{
  "n_layer": 15,
  "d_model": 192,
  "n_head": 12,
  "n_kv_head": 12,
  "head_dim": 32,
  "d_mlp": 768,
  "vocab_size": 20721,
  "activation": "squared_relu",
  "norm": "layernorm",
  "norm_place": "pre",
  "norm_eps": 1e-06,
  "positions": "rope",
  "rope_base": 10000.0,
  "rope_fraction": 1.0,
  "qk_norm": true,
  "attn_scale": 0.194,
  "bias": "qkv",
  "tie_embeddings": false,
  "parallel_block": false,
  "extras": ["capped logits"],
  "init": "uniform",
  "init_std_qkv": 0.0312,
  "init_std_o": 0.0,
  "init_std_up": 0.0312,
  "init_std_down": 0.0,
  "optimizer": "muon_variant",
  "lr": 0.014,
  "lr_mult_o": 4.0,
  "lr_mult_down": 2.0,
  "beta1": 0.95,
  "lr_head": 0.0074,
  "warmup_steps": 0,
  "schedule": "wsd",
  "decay_fraction": 0.267,
  "decay_shape": "linear",
  "final_lr_fraction": 0.05,
  "batch_tokens": 65536,
  "seq_len": 1024,
  "doc_mask": true,
  "train_tokens": 298000000,
  "steps": 4548,
  "dataset": "wikipedia_en"
}
Each number is 500 + 40 x the weight over its row's rms, rounded and kept within 0 to 999. Layers, rows and columns count from 0. Numbers have three digits each. The size before them is the row's rms in percent of the matrix's.

# up: layer 4 MLP up, 768x192, rms 0.308, rows 438-473, columns 0-191
# down: layer 4 MLP down (transposed), 768x192, rms 0.292, rows 438-473, columns 0-191
up438 092:448510496514488471522513534479512509501418568443533545492534479484480482522510503532502462448487493540584588502475491511483472516494510543526426549421492491480475557511456526467472513425513497481526448473523524473533520490469568516519435395519456539484445560513560498478475480462483515538454565489483574493505510554402530482432516532518563483584545502451545501513469616560446511480501475520475491583520441531479492495458550547526556406525454461527512530447565473574455568540487499446553543506528535524468478533494433462478548475509520482513513476455439524469459546433481537538
down438 094:536509487498432515538544491400516481467474547524433445471502519468462519520496515553511505483465485505539468486484550531526561451507570507520428468495425451547514524510430535480507492552418550555525443549510532496565476533488479521521556492452512533506504457501507511535433519563493506442457476492482448475410496572510478458485461501485538440442555509511509436451512491467570466397447468484449540432508492515506422501514538537505537556470540495501478434504455432536532479424524569520546501498546453535497561526563511579509428511488524569500503574510576519502491597503497519478
up439 095:512510470462495466528525479535526474530496519518440502450556490470508514495454527483584462425477492477514491558441509425543544535462566491497447496521558473484535494460518509526508591445550435484533531456524405490606491458501476514470485521532560494528485473425507475505478538470517529436476518424412551525550517459434488552472537498497452495528547434490514569495440483484544483509554497486471525511481530485478533504501485566544552500573475520500584486469455543512499460567435543524529550468401429502544519456469487442518497546489442617479531545536502552478461456509515439469
down439 096:533459520543632505501499441501554559480546459429520511473480496532520532490452478547499450561462461544528494509495489565506430470511493531464550452502509455472464531484501521544534579509512524501469489499553477513516502454429504488537441488501489576505446486509427498450506554466548540390454501507541484539509521519497475478424459439541524496518544470499555469517470504530466523555516442511569443491420457582470492529471587596518584536477489445458514494502516503460424503483521559514513418513429521491512450520489532517507460550541458419516496512490551522521501537399482535478
up440 107:540521478481546569492461471457594514587445462482513466517570516505585503538491504533544495524520443429520560491475486494471471529405478523541507480457495464476558496524451560454502460525456506505508477411457523507509464462444553528408426537516486423541481525447532494559425499525455498458523469485476495465603554489489446468518485509549504481515516502441540527506560556522469534505574497456461436487534507573489462503547482471555551461559527490478501453424505413465452512526531567527499522503527496528499466499527527449445518515441545523435505483517540523516597555515464501520
down440 107:522445564486404519500486497563512474460529461583503445510469551550479512489467486456462508478485531507529476510406527522413494482498468453477517503511453600518468461506533500566441515449544519530431528487503473518558504473480581510490515474520526562416501489543466508456561529513429479565490475450487409419470543458489518586503549549536483496486476527450539540527467434541545467529492591568460550426452456475560465521508517553462470506533444502513479540494486523484595519536538468590457517445483569523516532468448493500542517556484516508536475489464501481483461479489472539499
up441 112:452451483508516519580525485477493533555573471512509391456482483492522544508470564479508467460519580443583523493479557512543551490605540467485528536486489448497482500465500501491470429458489490482515551548469491526484484490513461527499470476470535526514430521492515481461488522438533501496520495466509582558493515509487443499466527452512406559499496483531422486520525473568488503496518442516472498556456579475529496531532444451444515486518495467525587445642565562456465466491478519564453528552520511463519563504467524490481415510558461435484436472515499481595494457537538497521
down441 106:481540540451450468445420465450410521486487499471551472494525503530547494549493462519474498475470489451492491511504541500558553504504532493454469511544503451558480454449464496580493527513415496480612550491521495525566495565540513463519525532484551549488554456441553465514542556473554477518539423549457588526484545582457476461468518513453477563529500471435416524522475423562448458486550459412505468545553497511503514516529450462519510482485522419524541450536501482467433478521537487499523536524538526547530440449492530505457507490553442455465565583528529477527485507461517469478
up442 092:442587556524441488509545557535475516501403463594474547459535541584472453511530554502441510521483499511463482475539579480523484490557515523554497522505503505474495418534475426531540494486537463440468509495498461534460496483456554483558446529436533527482502523516569536421462541569561530480476515430503547489475471417540473494513450500510481544493500467486545472492542548429471524456493537492453557526521486582446516525524504445480520462511483511544445432452564445530533590578504459475534481485483515495519430516490532449498451471512512444579555447561537520523537491463500533481
down442 102:548491527508579515389480480512523501488492458529504631492522443470470494495542524613461502447514490563470488493519503484512489483518469486475498531540506554458568472477567509475499450489431522478480527468537528462512519431507582421519504526547467468490607540476508439520543485491511425412519452541442482489507554497525493452510516450425583468492462554461495551502496495525474502457513453514495523490475532501443477485541521460529522525577492512469466505513451489487503480507487529507485525492442552453508472477551479514553483442487523441465601566465457556492631518427508471525
up443 099:493537530406453440425546558494464581465472469445461534502479478549433487527509531490531495456449583499458514564506474464499559541469468571518534526557481525527459506496541535484507547538483441537494481442513529455492473557509547534461470532519483491494516604561524468517511475426448492481525498497483498577529471495472529498555378471495572439484474513455582537502483557551510519465467590460503508481562491436494490483549568492442543538504492507522512488523578523386560464522517491459490504496537460538445526557505570502470494561502516414484530503472503509512486512455457477496
down443 097:503563486593414583491494489542514502477488522487497485537498520580557545553522518521481482584490511501464444472462520486535436480553480512472483557470484450514495475512495483514472516451500629489463426577514493475548442461489543524541541518453428470479410502511487546498478454510505500485513493511457510509480515510568459530529452563534457466514449490459462545488462450512541519531474546487510577440484539498469559552489492460492480466454550505460572503407500543512395542492580523543473461510437419503487488481475442468535584464538533490552439497512474572551503453515516484527
up444 093:493462529489448482491495450470547517470554472481557431552466525499436585490531448501447451475572504486472471507454554481452486443503536512579505496440451458485453487544519434474554479464525428459484415515486479574451489519473593472467519496513475525549587462489501529438453493487508445522550515513477544453502505467457526576506465552489462481522516550493516528504471475471515638505521481510528492489547545458519508474477496588491540545498434432495491466507538473482539461524522543546531495545539518484582443502482491538561477490515598510475391466475452461474489467522473503579
down444 098:465543481516492493539518503476555477493525487498468449506495455490522503510433575492455571487466529469517548557567497513564534544443470502511509476533495437509494478525479567500517565568537501450490539543527406435521580505447476536459509449567501511523464482480474485505441479453470497445486471491505517476571502495586536467477484387414476546465531458465418484535507527529509434481466441444531477433500532506506521519495496444522544460415484501570502586576510508575510447477490511511523490437471492474426522511481538478473466592507487563538566452561525539516473506564456508555
up445 110:485529557566430493444464486540401498521485489514537501463541500539488580453442495507442528496502519534476544499528544522476566582472417450531476576407531524463550456503539507530449500420493499490510500514496467367540472485524458489493551558417534552538459453503525381447512515437556488473456514528587472508544552528476563447513519525486487513457406445479563465479538462503473480507534555571500485542466492505470519510462459540509511505482490512463520494531522492520470523531475498507458479567505498491557462489594504461467489485472439525470496541442520539483524553461496516528
down445 110:430512462456441501537543547513456515488481494519566483476488463567503520567453419438497514492494478465510524487498569530512563567514499494507502450474565545469439470552580541540416477464541513460482514509494474564540493518499576535562492546476471553419492542498465483479535532503568543519491510495493464437504455522433483432534451501541509464483446513396492462472513464552458550448513482454493480515481502454550540528491457455464552513499506495439522542538550519479497541567453511551426467444462496533541454546501536506436605554417498460518565502520430507543528471514466509441
up446 103:481533524513518537389457538590393558554409496469558446465459481501505564516474482468465468506557530517473534503442502453529511522506523530448455498564509522468519506454495518540463517501510452492537482443423584599470463526489508464484497447537517493509548466542477483486530553512545479487494542511520571589504497455516487506532469489513524491442468457482468533522424409508481518576550518516433530506527500525471548386476515570448513469466538564516422486483487512484447478477419450541520470556513495570553491469487492550479500458521475470549505499514540526429549476517442507502
down446 107:551513503502468593530516496508413482497417530526478517450456421403530546556561567476465556539464559452479492472548511566472498459510477514581461512474522431538492461530534485512497481453493489413521529518484505565483557475438420470468500434491552465533535435486467470528528535459449463488459516503582581457481518553449502529508517469533486495508450518516595523433501560561461522519565495490466523487476450543511451561498519492507541457517538485522480531493437481528479516528467502527617465521472550522468525473539447510501519474495442503532466419492515527477481494483598486472
up447 091:526484495502537555502478430459502496547446484472447494466450512514496450527552470488477544439425473512496523480542580518493530539531515466508466566475532464498502528450450517528466555506479557445424456464502514530559503491539568592440493582494546440460454438440471502530507602546501560511523536512526521529478549471509421513451498530491493524517477467479478495501576505525495528486500499505480558518417541515492517540498463554520501491541513480510521503600513475546497490585423506459565530502536449542428554409518549548450455526452453420483540421530448477520542518510466558463
down447 104:534470498555555470500477458521514535469536500462518472468510506498423532465543488440470458518500522543512586547515465566497442483500617451481536508511566542544509538408459467565467518462474525489555397517526510520527453493558472605513550435517449493491501457544486487530535459506534383427542448557518437505491490504492523456505483529459529468581500474524490530509537403461452555496487490498530485488515527413506536493415573532511490512443463499529488445498443551552460516548523491513433494495513474478496506547509556531538541510486553501519505449473571495499477454468532461435
up448 107:454471508593483534514540487492534468536522582457440532484448479455574494512561451554537460518474501488537478510428454504516542421499534520467476452431482503560535467518506529503462472535526520571542549392475466464508437507562571470459487512499530485482541489490502503539439480479476529576549495517532477516563502521516484496496484520404549470485561512493491525642437500498482484468486535473558455493464510499494497474532442464536536466505537472554556487526484514549469516516470569506442512548397531490468505448484482461479591615458466523448471464509477538527476472430515497492
down448 105:527454488499669502460474419524516520468540457462502497538539419497560484535486480539525487567539524474507494461539546455502507504515457495526565555485484465506498557506512556456485508528519491492519537450528557455523471491449433505512439557595494522580450588480524476528490514552520543515532469469530476476487534502478499510525513455506525508564507440527504493420488492431479492414530441548435517446463473540544477511492494481501567499481451453507515491458505520464501455499527519516479468432423435465419512435544556439504554524505554495537560534453470570419568513487514486487
up449 104:517506507591531494467559418479497469489500565475579573498453427545533519502492465485527532505502513515500602503515522546466475583484480473480505506387450480486462532511567470470467512486517441534570584521515446485627440569529486537509538418513503506424563481499490493455459479502491424534520463496439499481518470455505495508513470496562486483508387476553474510484505456537543502557556532488495484473500485494454482465546574490447506547506449550501481498472538462461529483511537512556471474490442516460479566506489477493547510431494551538457489480469588514517442494511572522441
down449 102:468463487553404439525571497510477572422476471499564546523475490513491479520498459494508482486497469492459568441534499481496467626545508480465473538558496523491492484476472458509544479546515436505509503541462518543544539529469511503554533503410467565494511570488548511480569446513506502556484461503499501575429472481437499453503533485524471562541444475577516510492483511424492471543528498526474501491464483506376450531509538451547511531544454551482500509449486482443491537549486457568475542483514421441457419520468449533541552532501494483555481484481434611531489452530532484539
up450 112:523491528424430497567473532498522468551443508553536442531536430466494484518516485499480469461526583526473504482474510465531489497474541542490503518560541559464503525396435473475470558542585552514462476459539475537476507551541420500455448478400520546442482479506523504522453544474510513479519563414471449474497495503471469473505465535537483485530463526527436471490469533507502495532470422475526555489523496529491628475511476506505505506448521506513456504540524574457532560506528450488471508518472576496469546452536475494477510451524509584554580450469494551633486505533512452441
down450 113:516518479477461506489510556468499608489556533594455496523621447505464435535524479468470366543432508481518534432497509535428543467519462581515483487526499486508538556581505512509500538544459498543531574527523518541477482478490483478433463523477562518520545480531530482427464526505526529538464482526486427551474490504493517502539455497572507512509515473512455542515482533479458522524494523496430463509477490479519522453607396441536489480524475512521516447439522410502448453580499537490571485429563438502460471471482538493521476477539501457521490528473476477481447465493515546543
up451 095:521516526457574499453479491510417436565536457476503487495491467498531539540443591490471488522454527506454469556523506482468540467516537548509518488486498499547483419512427461583531497466428524439505472489481512511520491524525490482598535550465459551519529553493467531486498510528499491509550435471485532516448463469467505489437531488497503412448464463537477547541487533515533539525454513492441481483418458441492449509503583506591586491530493436548497538479508531491487503618403541478506507510496482558546503486489467427493562418482449473475486594558478538451538455512506537543
down451 093:455531509482551523505403454479499573400500493558424467521536516429502516542537529463512528592385493498463528525423493483535526509505485434502497493497499452527500535525534509460494523603540467474507513524564501472536545529478469499466430464453532459433466488560448542514497534540499521502545527562464566516482546526507461545485538539551473526510479489478599453461471516517466572479485576427487512448514506539497548537503501544437513476476524455514453490447479503505534422490553517493515464531438451400505496467493526465548435480538482527539556501540454468477446571456516452491
up452 097:539524489460502508457548559544458523502468509468507530423489480482477513446531449490413464551404535490414486515483449402486531522550503502545517535523528444486517484530534531571517556530488496554482467484528563442527505521477435559526563548476477487537459410496489510445550498471457497510477488500438534511501453519446599449459517444565530531458467491497451479410525501480456484591495490500528501530484484544508425535518546569494574603493487534475576527509480492448516529509481480533505518605492456517495544471538444492502478488509487479412449476510481457460426452536511513495
down452 095:475510497504509525467587425465482517476531552516515453505484549541520539473520511489496559563519519551477502534469489496474536588467466557522566507474526491441470555489509487536497438544554492554451446492534504506440589449497608468552510475494469454511478466496454503474489470491459506537463460453493474566557536533533465489479528494514502452483520483550494466540520530512431475471563449496483525479504580464468456535620512537575508477522478603440491487509479434560458422487577465566444492452431516508477437455482528493455504444501505463428483515575474533543513454484422476491
up453 092:537525491554585457477517541539528439501491505524406457464481512431419554535545431502480474522507479537486489523440479469529473557495471427521444508476506505501574455469480511437493466477521435570493506520561483461554505531510501486524484469490482460540508503463461502541514503465485471420539510482429456466462447457470500545494483498494485476550454582505549456536522474559493564493543501583527533488490440571529554493490506508510414572388443493538530568561501461477518523508445584548538537480531595446468439451477509512491510446474437514508503496430540448501510538485510507443
down453 092:489399536456551527544450417471467539545485480570468538472479473510483531466555517503489471435476489522595570500614467558527501471478492493483457511502510445476493474516554530482529472450472469443546532483577485419487508531514588526518555423522536457487511536488538481490477550584507447497449520479521579483549511461494522541449462463471517532460459481467505543513506542471504395556566481472481497509470537528485485523476522539554492560445569485458489513447510551494493469469524484547523461440597522452466453481474553568473507560440537489476458554530485488432505537481482459485
up454 102:492479458438475566471459550588536527536502501560479434463487422526519558471518551515456479474467557427515424564534499528512494531456606505516468550496460523432451557476499482575526470445541537559444537450462450469537498447538438519517568543515539521498515409472463498518496547537519443539510588517520455514494461508487504448443501484526525498490555500473490507500475456516473479468487514550471602575551485463533474529473404484445495509474490444525570519493460486542457579473478549507497467534460517506506455475516446546487441521516585494499478512539592508531507460491495535503
down454 104:528547497426470496541534502581476469559503499589496454489450509526509454434534499524518475529491453541464532497428524504435535507513503531533530486502430500466492518549515515415490459543498560564519480437516394552514462450528511450486547500494460532538434480474504457531521571500482529474481581467558464509463517428492448550458564526496489499421545496522507571512441483555543548532470483472496509482445479521490505461422462605525519508530565491416516549407577505470432493459531511518461514401477489461507522531512467548542474510500521478459561510468522538537554447518468499519
up455 099:534537519505451478474532501502567440503506541465564473509446476589513479453538461503447550544500488456572493469471540450552506483449492554459538562518523510554581515542483573517506451464530470438461504510430463468479581522556526505441506491549569515542498466452485436505515507470531438463572561499480501495511559498482481476470478463475613492490500556510502476444563430505423544513452528508437488413423478452513473479492502453493488480516425494543436472541532464501495470484472557513496473477508470388483504451507484504544471437486510503432600459518528467526462547500543534501
down455 100:454494517526598550572510515568437496531527550458515482476425498514465491575500560562482519489536464439486490507488525487518501524444509537408486436531539540517500539506502514537530562516492487492499465490537451514481500491474562453524404499507480463476474554498555433386477493537498546551514444499500489479490495513586479523567495475485469482471503437567475538504482483428410477423470475491505528483504555501470517500521446534493600499554558462508439497424449526522410568534434435532470535510557504479487493549555538449429465504518514510585485555506480473478484519559495508489
up456 098:449464493586507493528467519462502519510545484459594519554511545558566570485444491479518558460566499444450479472453514487491439569511491531525510490445569461454538623460551513491584501503538464584470495449498519490451478516491491523465550513488500540480489493418465415557489466521453514521495509495526522556404549476502503578487507493546520454474518489498497484508514475493558542523468499556488490508476445459452468510445475500607493473493421427490526436531502443526455463559494531508518518503515496476457522528500495497589582474443464546524520457490483493544453547452570548460
down456 092:404488476474593550463483509517499544513550524518520519441482471465525551557514509480546547486452494425584485480516494533492476515534505525479527470493498485527451541517491564546533554521457534552516528530508457511517540467478518440544474487488593591420468534531506473506492488432537488467488530520443442564551503532477470511502495515437483457485456539442453446546440518438486449497403552441504409501520546561508425525555549499540523523541477524536470546492498523460488527455554442452426478511457483527450476559479509520476431475527561489456509559493420507531550438515501438558
up457 109:577519477542473456522467457521517537442505530495523526572439411531555519519476464454502510455461494461410471495559502504556464539492485426489515498483464507434502450489530529430469485483459530525507532553510418543471439567503477529505564479449454472531524511459489432433437500506432557474535434520539564485542413515563485557514468402570447453500537463528490561583468480499513549482522545536529505534506493520547575542523499502499498517433509489512477480561534538513457578500411496525513530510565506457497515454490587543466533507520542518499471419511460512530490506542516467528
down457 104:560504451552517485602467512530431521436509537532496505446498474507513520440468484505530446446443447432531525526542461505516534498480483487495421596462514487480548563437501430470482537522492424520565465466562514536539575480489503534481536470506466492515482545490468512415504466466557534467575514521514503488503444515488465554546480416475516517462500505486543495512452532580533531510399519538435483490608501485446510515474427537532539501444535537521405483456478469532488477496500485472477568606483517562540428520535513514526528561541513506491459489492524497442521476504437534524
up458 108:453491494534582458532538499490403550578527471520470506520544523462450447531454495507408499494530486478509516477575500550533503449503562496458553528542486507516488513453584513509434493531499539436555496499464500556518483573473489464483496534572482455472434537448501596528487562484511444511445479483481496544440474531534464591480471442526408522477488508511491508468428508494548557507501477459501452452431545474461580477575479483440497533541549519487524527512513523498441564522447479390487478460559459539583546465556499457504499471507547485488450486537491515456500532523522525552
down458 100:542476486496468427461466465458487525510475565503517479537456511438553509522492460495537470521485460437489451534575499512575479472474487533425523598598462490531487487445440510502521452455492540468488459596497514511550466527533528485511535527556472473439396503470479473505472504493480434543561447551524508453483420482460518518507516494420488569466502496454494552455452472470512498523530555491590489597583545448470508493555491554522544559492475496482504580550492529481532464478505488459551533488576478511493506475539455511534479504412506512473521512428472514474527505456592487569
up459 090:506490497515537558428445497508478525602556507499429516460492496465465483431498504488493499490418413532512527475572497466467491474569540461530410499456463545464473444543546518518457504547445487526566500550505509537520496520491525543488507506516434629550499475517409421531529588561511498564530515485432489527520472475463535480527484470529418517545479504515544498539505529493475529528579512518551528451455588502531530445525488487470515483454472518496479442456558480507463578528490432465508512514482530580485529520432481442480507514549508484527412525521479481438436549501477486476
down459 090:521479553530551499506462471502516486501452529502460540528502479527453518525513542421530498506488564476536476484427547522566589493436450514545446525476536538516468540546465526479450506475488504577499502513526448491493515495483484504503485511498543457548522411513408544467510559494534560399484459432518525466519574522474436475468524457527534522452542509444505484481526517600549421507541444415519520394525504436580498444479529478522419494441474549489461434506543542497451476541541549431509525535529482483516545480458548497534451525489568554487481453508498473433531511563529506477
up460 120:537475425496499427500437522507471469447538504563493548479472556500489522469561486503432489479590469450583481460475552502576475479513512558495486502506500520466527525500504445502548526443442533470465445420436468517445573613481480511529563495511508511488475502477539472528464485490527528501542487523544518497513499435471509504467470442489402430536536479564477404539538547476519468538525539502482507493435502482433493499463554442475545441538417527502581488481552405596478544558460523538542485482494462435552489487488519553509538480482494546495464533525497538450489484519505573505
down460 111:585395572560447503422588559533518531433529468489522512509497488487568550453456480515491527515494470528491479494478543493492586539434522580526477545494517494457492518456549487452435519508501471449503517410491512515529515498532539455455500531560456520530444521418424505519474548475514489447529538514401481460577610529519492491536517515470577489494519483517450460506437538504548498558509506453498481471533530495514476439477485448455541424453511477507478443511492497530566481471494484482464536544508537531508466485473432484506478540457513477457478552543564553491523483426501591468
up461 099:555455443490580498521537532512499534494554443491557404548547519528524563487492396427490543509515548539511422532551509484518525510521478526531534515526525502540500481481461538495507538479446511523546460438494463529464468496492493515473453471513462529512503558452508417491528478530549524462568408506480434504401561472537466545445509415477607442548422485523526520462575470512487474533514499503522525503450508492397467472450477493511439526505495460498475512531493516377540537519496480549568509528498486489511593540537479446495466516450554500462472475540498500547490523491494550548
down461 103:448518522432526520491435510492501536428546452411487533501462501501492507417502495484492453510567535599497484425453488529485555482489535486472518462524478497494452459440458507513520555452495485498492499534497469447530491527441516545472442440521577484498498567568503531453477530451530565531472417452519495554489496525510532550476456469528621558466503460548481455460509486431545511492542565469550515504470513455591550543530521554494486506545453510591527483559436389522468506481466509431526481505460537458468588531528538502487511505531562542527482467525529519522489460432465496488
up462 094:500535539506491547616528533460451596462493565437541486490454466581601524470491541479487441485438446512490488486563546523511491576518477526483468495456436472548529501531503397508480515486469417561513444526540512522478517448509472532493448575516450472525516505530450475519473476504462488469469506431556495464448527476523530537489514497536423586464509457499517510495481478499469556547529500512479528433512497409549499516497428523512481473462439439582544507514541465493502573510544529468501559560516476487488489513452525537487543503554534517507430488548454440397514496525480513443
down462 095:501510606560471468515483467558518451396535519526480502479551492488461563556583430484494501509516515472484501493465513553476436501534464567508502512426478497559509468599510435490510484487541530544470482490507484473528490515446574451528495498482515541538501431540508526544444494468462528435468556471554482451449487490491509522548602486479487522446499478471477484539489520508499541551482444495474545496505557553472442522561553499491543504446477570563417467520486493484429504427617522571467511425529417549460488466508519472469570482521542527497508531462478453438508498530481440498
up463 098:633460550539504523555508418532566432512526401489442476518460535531487535466508538486539465449488533479518440473548536450576509464475487474604603511448417510465535507506540476489411516458479507549478529478479510507570522464508597447466484509542437482454435536509551550512465506516442508529489507508489412462574516522440517515517540524471434442440465473518528470502453549499566511488516504466471498460499498509498475514537522510505496509546471490473481478477441514540528457531518506537570545538466548536485488424552452534507477485470516504473466513409552488541491544468539501495
down463 099:465479505477498520474535512478533529511414488446490467485579471498514520512456486567498539516415511487479507520529477550456529476489476536397484508480544475522470511480491485454494449498592442469527558557582461509531586581493490487485514535470443520530530460490548496523501515590532445434552455554453537429517470556510476432574509576496489577511492417542514472576539493559542519524417531490520444556534412508464508508462545547505476506487541483516437506482498486505496446527511486506454528486524493505467484541495540506498379551419436526530555493527438522478460498448484478490
up464 099:469502575538519514487469479478474563470448525472447391475575500518524533506517457489549450504474456555452463512549560472533484544534479551489437486481540460477504445526544427564489491554461562506542511544435514488541501506501488537464502522485490538477445582509456438497490499505483512521533555469474495507555547545545490559534441526452564508475560533480457558520483524544481577464444438455493551580599543500427546429511390501516483522470451558572505490542485456471586600512500507472487504545477477521489442524488547464491441475513463456527495537517496509477505508481553471511
down464 101:505489480480635517453436447495510483483540481488445497516486516499528517483493506510414512504468578492531447505472456533490582524448540475506506526544571522544532436470441497547501480516506468488511603542541507466453428512467538489510511478510449570502466493470546554443486561402493508517494520553486503521518511539413499498489519448561437547505473558537502551587418525517560484511453585468452443487487477511581468487535491464531513442487485569518441515530553517516494494503505459536471516465469439543493461482499445575502567523480465474503551497432502537390474511498499503443
up465 089:480499567422491505486531489522521424476567517519517570507539464460514530526501435457522447509474540536457510502531544507440437530483532491526477471522433434547603498482469457461531499554467516443492439582473482544486534529521521506508477476465516564504507485486589446492583482473509483482520421444519510561502518417496496426510547521508536494543533462455478436457466493507480500552519561492538498588493528458495449466478528445509440527554527470465478467463547542564570523501440455485413488557499405447563490482565587481532543482493484423515486509540481489496476523501436507538
down465 092:519436484546581562515424510532562531539477479526473510559535553478568523482512558491499485525531501542490585563472450546522422421536508480412531491485495497494505513491454539457464504470489437445495612493522498540538486424461523535512438499518514501496459557465509510533435447474522557437505544497525449502498583437442499479517468525512602511491482557480501542448476540484441511550516508508476452470549455519498466465532468460505437513537523431526462486455444490458419533479501515571480511558537517433463465486471491559507546505427520405513555535518503530459461533547530513506
up466 102:488494543496523508458465535496462450497418544562529516506574502476513523518515482476478476602520509533506521494494542494435539519464501535606483481443499459549533447442456482518523535505491529502564558561483495417539488575570576560525526452468464455545488384518509531523463499489527514513552459405510459469460420475479497491474544559448546443471464415527465521527492486573485470476486513515491495547509578516473512546500514507514502413445438493493514537475551500500498555444455526506434473479395552486508496551488528556560460470547478461534461447515447463496489465506554500495
down466 099:511440495500476462536529527475558473531540474463457532446454478516503404513476499542533547518514544482488499544434524489447479512521550554472501479508482495472438536437540501461509564491585528494494513523538530573480519531480469495519493476560464467536479565479509528527497541512547484611482528450513554550469458503536592437561472563500562475485520501500504402525420500509518494485454489450487485504525483512464423442425518445434408504472507528483407456613476502435601528459468448520464513569560468557519509471464519524517446538508513498509474518494488508483540457513476525570
up467 092:570544459474462469466526537493476452456428456518517511537478551485397456460500477495444517525468494453503474526507579521494479499486498558539493530525459471489511524510469448493523469470554522498488553489529431468493513518615455528450580573496518475471479440483541417545541529474476444489568449530428540450508445525508557476570485465536482512418440556540438519432538505580478487479534487497536544519472474540469514536460488445503470466565487446522531453467597503503477520462557548487557535522425552503515477497594459522468520493533507467485431551486530472517439548548510500525
down467 102:557507545505428536515437516519555482432492424484487516468493549479453474534463447581560453508545454503521630503493549580454459482516484498476509406515518530435497490484557548529504505446488571485474494508492482529474453437516529477489605560523481422529500509476462522473530566540554524443452511536501495562454496422477474453577504490533594507461508480466516534486513498540533462491442464482451494476431507494490527495511542501482541513495491468544381534401531478490466497502493525531480467475612554515519519520469531482484491481491577466520506464529543488480492526457558478525
up468 102:504543527516443426500481478522521489471560487527483521486514506508535506570518516567470432504496513522539427479546536466506536525487556532485395497489571431504490576514542468559507474537485477540454460438492482544510468516525522515499470540502498499426513450452439533519470520508408479534531494497503455509472545444571523476537583528499540466457542525456473592470477507484471485472422495504519519531578500466449565474544472520454461486506434541517505509602483504488447569556528508471453513569512463526549450512496406483597481485481518517558521583504502494426472447488412491434
down468 102:562512512467517433487410499504583530521508534398536540482484505539507591503513523509479494469488504570432531505535473425481471530505502553517484493511546510518484515502504472497499488485492507544481499577496547455574538524549572487505525479467478512476511516466491499495577514516460477524535426468414483473449564505533456482465519478451446504460529513482481551565508443589410433519515453461532517463446531468458480589503508465476499472414485527502404541514420490504439500463568538554428588485495517518490516447498529501491557573476542448506503506500524522432498483503497488617
up469 092:523520520501544480444539483522400530519498556548517514523520498527524484525513487458568442471430469518521534521523479473503525432499519404490487499530479550516526590460534524476487585486523457478471502496481504459539522515426503471554467426487459474484507468476552453471514491575498440546544526500537558560437439470514509396535499468471509503564510515470484504495493484438484449480479494440512517481551506464464557458541507426482505552444539416563522473568533567510538573519560525519433437489526476543570495550573416473522509450516516469477428471484563525517445447457515538555
down469 096:506482565519510457463527465497534554553495489524463483468523500495517471420471456494424631514495513496449583477455428574530498518518492457448568500518494541523534509561474550539452537431460497550439541486579456455515505477529464527489463562507508544522520514503510554515574455480488528502570520547500537517524415566531566472542443511524510545524516474496464420434497449517558432483504443512510536453514478478522459444522555467466439475536509487541497515457501507501479498488468481513416524502568490452423409469472563432513476465520506479548475493473528455531536420558549497510
up470 091:469498514525570436482503491544504539463531563544446466539512521476453533529459478473547523446538539486505525549527589554489449453495587471465493523545484473445529481486556498518465503455430515521503512480486503438493533531484492470532531466512478474438504480490528544523534501567472432496441451493531476494502490513534515507522578425529568430554476548407485482421521551491548511607528508543557500511560544481473487501535462462446510499564411445494481502515529457466556554459480447502494483466491491429568486478547479532481524438502415513429474421503490536515467523470625483476
down470 095:480501513481560477559453436522502497497491533566427483521442496499491527525493464531571475480511503523539561515468549491469466524517562460510552494553528482462457461506509539523517512461445512479530545549558514455504510524452572431520457394449538535479489504555511500516516421480511510485527495509477497483537519504481451553523523521483514502524457530447537519458470406529458485611554470531528469460494475497447486502483468413486458475523534521529464489400473487410530505475487474490538439530555535402495551401473566479555572533506595464478547566507529550520494448490512421559
up471 100:545513416474446485544498499559538470509485461485484557503445517537533478497472546533572491506461496583443436516486517521437483488561546475503479484529540521520592521524563439497469509401485468494513472554463468458470564483526502512473511548538455495514467405520457515554508567551533529483512486511509493478476438514478545490515479497490469520514416511461569437522570470527450501534555585569519436467429474499517510455495535468610431496454465495434483463597513489487534474527458542431481562482508457494497436476515447545515509508520468476423442524460515496480537550458493453557
down471 097:527527598444477530471473543474561479546524519428477505468478457488465471486513447575548572467530525501514521524455504398545495508509480538502520485496590539493512450566466532468501468480486496502518432540539481498504565537473527504503514447510472549438512469491473561520444451525474530538462563479428487575478468512472450534487480547533472495542408516447479482520464418557465533471417528513554500501446520563493547429463492482559543414511521484541541527495433543505480495533574581437441385534550481483506513560452487504492447565485517525487502543524536504492470487542474480525
up472 088:494612449565554521540550452510473520530541548547542428492486576463511536502502492522612490543484506478432451488517489550507445525543553476513434506529484450545523488509532446475491479477526511488486511516476516481476516483549456522509486479463532541455456458536543470513475534477458478494472540494448484488499514477485545488538511460434524375536463532527515445486542471522542501538511531507508527536428553423428501523511448487484476552493565551519475481533452487502532566545495464589465523457554466514527473531573487462509490444458510528459503421625455552572528547434437468469
down472 090:500500499503606508515541554474488497483524458503485448382419466511543518507488492553483479508580530530518503546516553504477475467445433490490436522511498457527552480442422525507452559470490512481470440515540558465543525526539481554508488459507473560490503551430507545563499512498470475592480486518452458552519480512524510524450477471563538493509510520518453495466517476453448500473553470460476499472561472506460523500464482598460506470425513513396483490500489502514402498548474522540521477532499593569500525542401528470475506500484556574449576483490548468498529561545482460412
up473 101:491515490519412438466546549457565576502505501507519492456528438487550500565554508436487449487561512512541504474546502469504518465482507516461479531375487525525489490580464495545524513520523543500459482493504479582491405560456473495547460430457538534492550538544456501510530519477452437532488491549447510452531445497445540484416510514552517497498601524547516532482462498559485507556522491537385473531534447486585551514421493510513449484545553550534520505480459464523489525550485560476473502458514484514477441446514486477590483465503463540460447534468463497520461530453542457450
down473 100:497517545550529482479599494547515458432507474460462480460495477481523520505423460474489492486476518602473509561444477514502488544470553521492443538503422513526482502515523445556501531514536505495460469506510518487520476536504523544521483501489538568512444512426528450471576553497471548468438482478464459465542462518590517460492543475563522433451529445517476468416382500477504490432539506466491503456478464575530478456451516465466437485553568465609436543503507453532497468501518584474495529546509464556583484522552566483549553505521451555533501541433517498491475553494520508473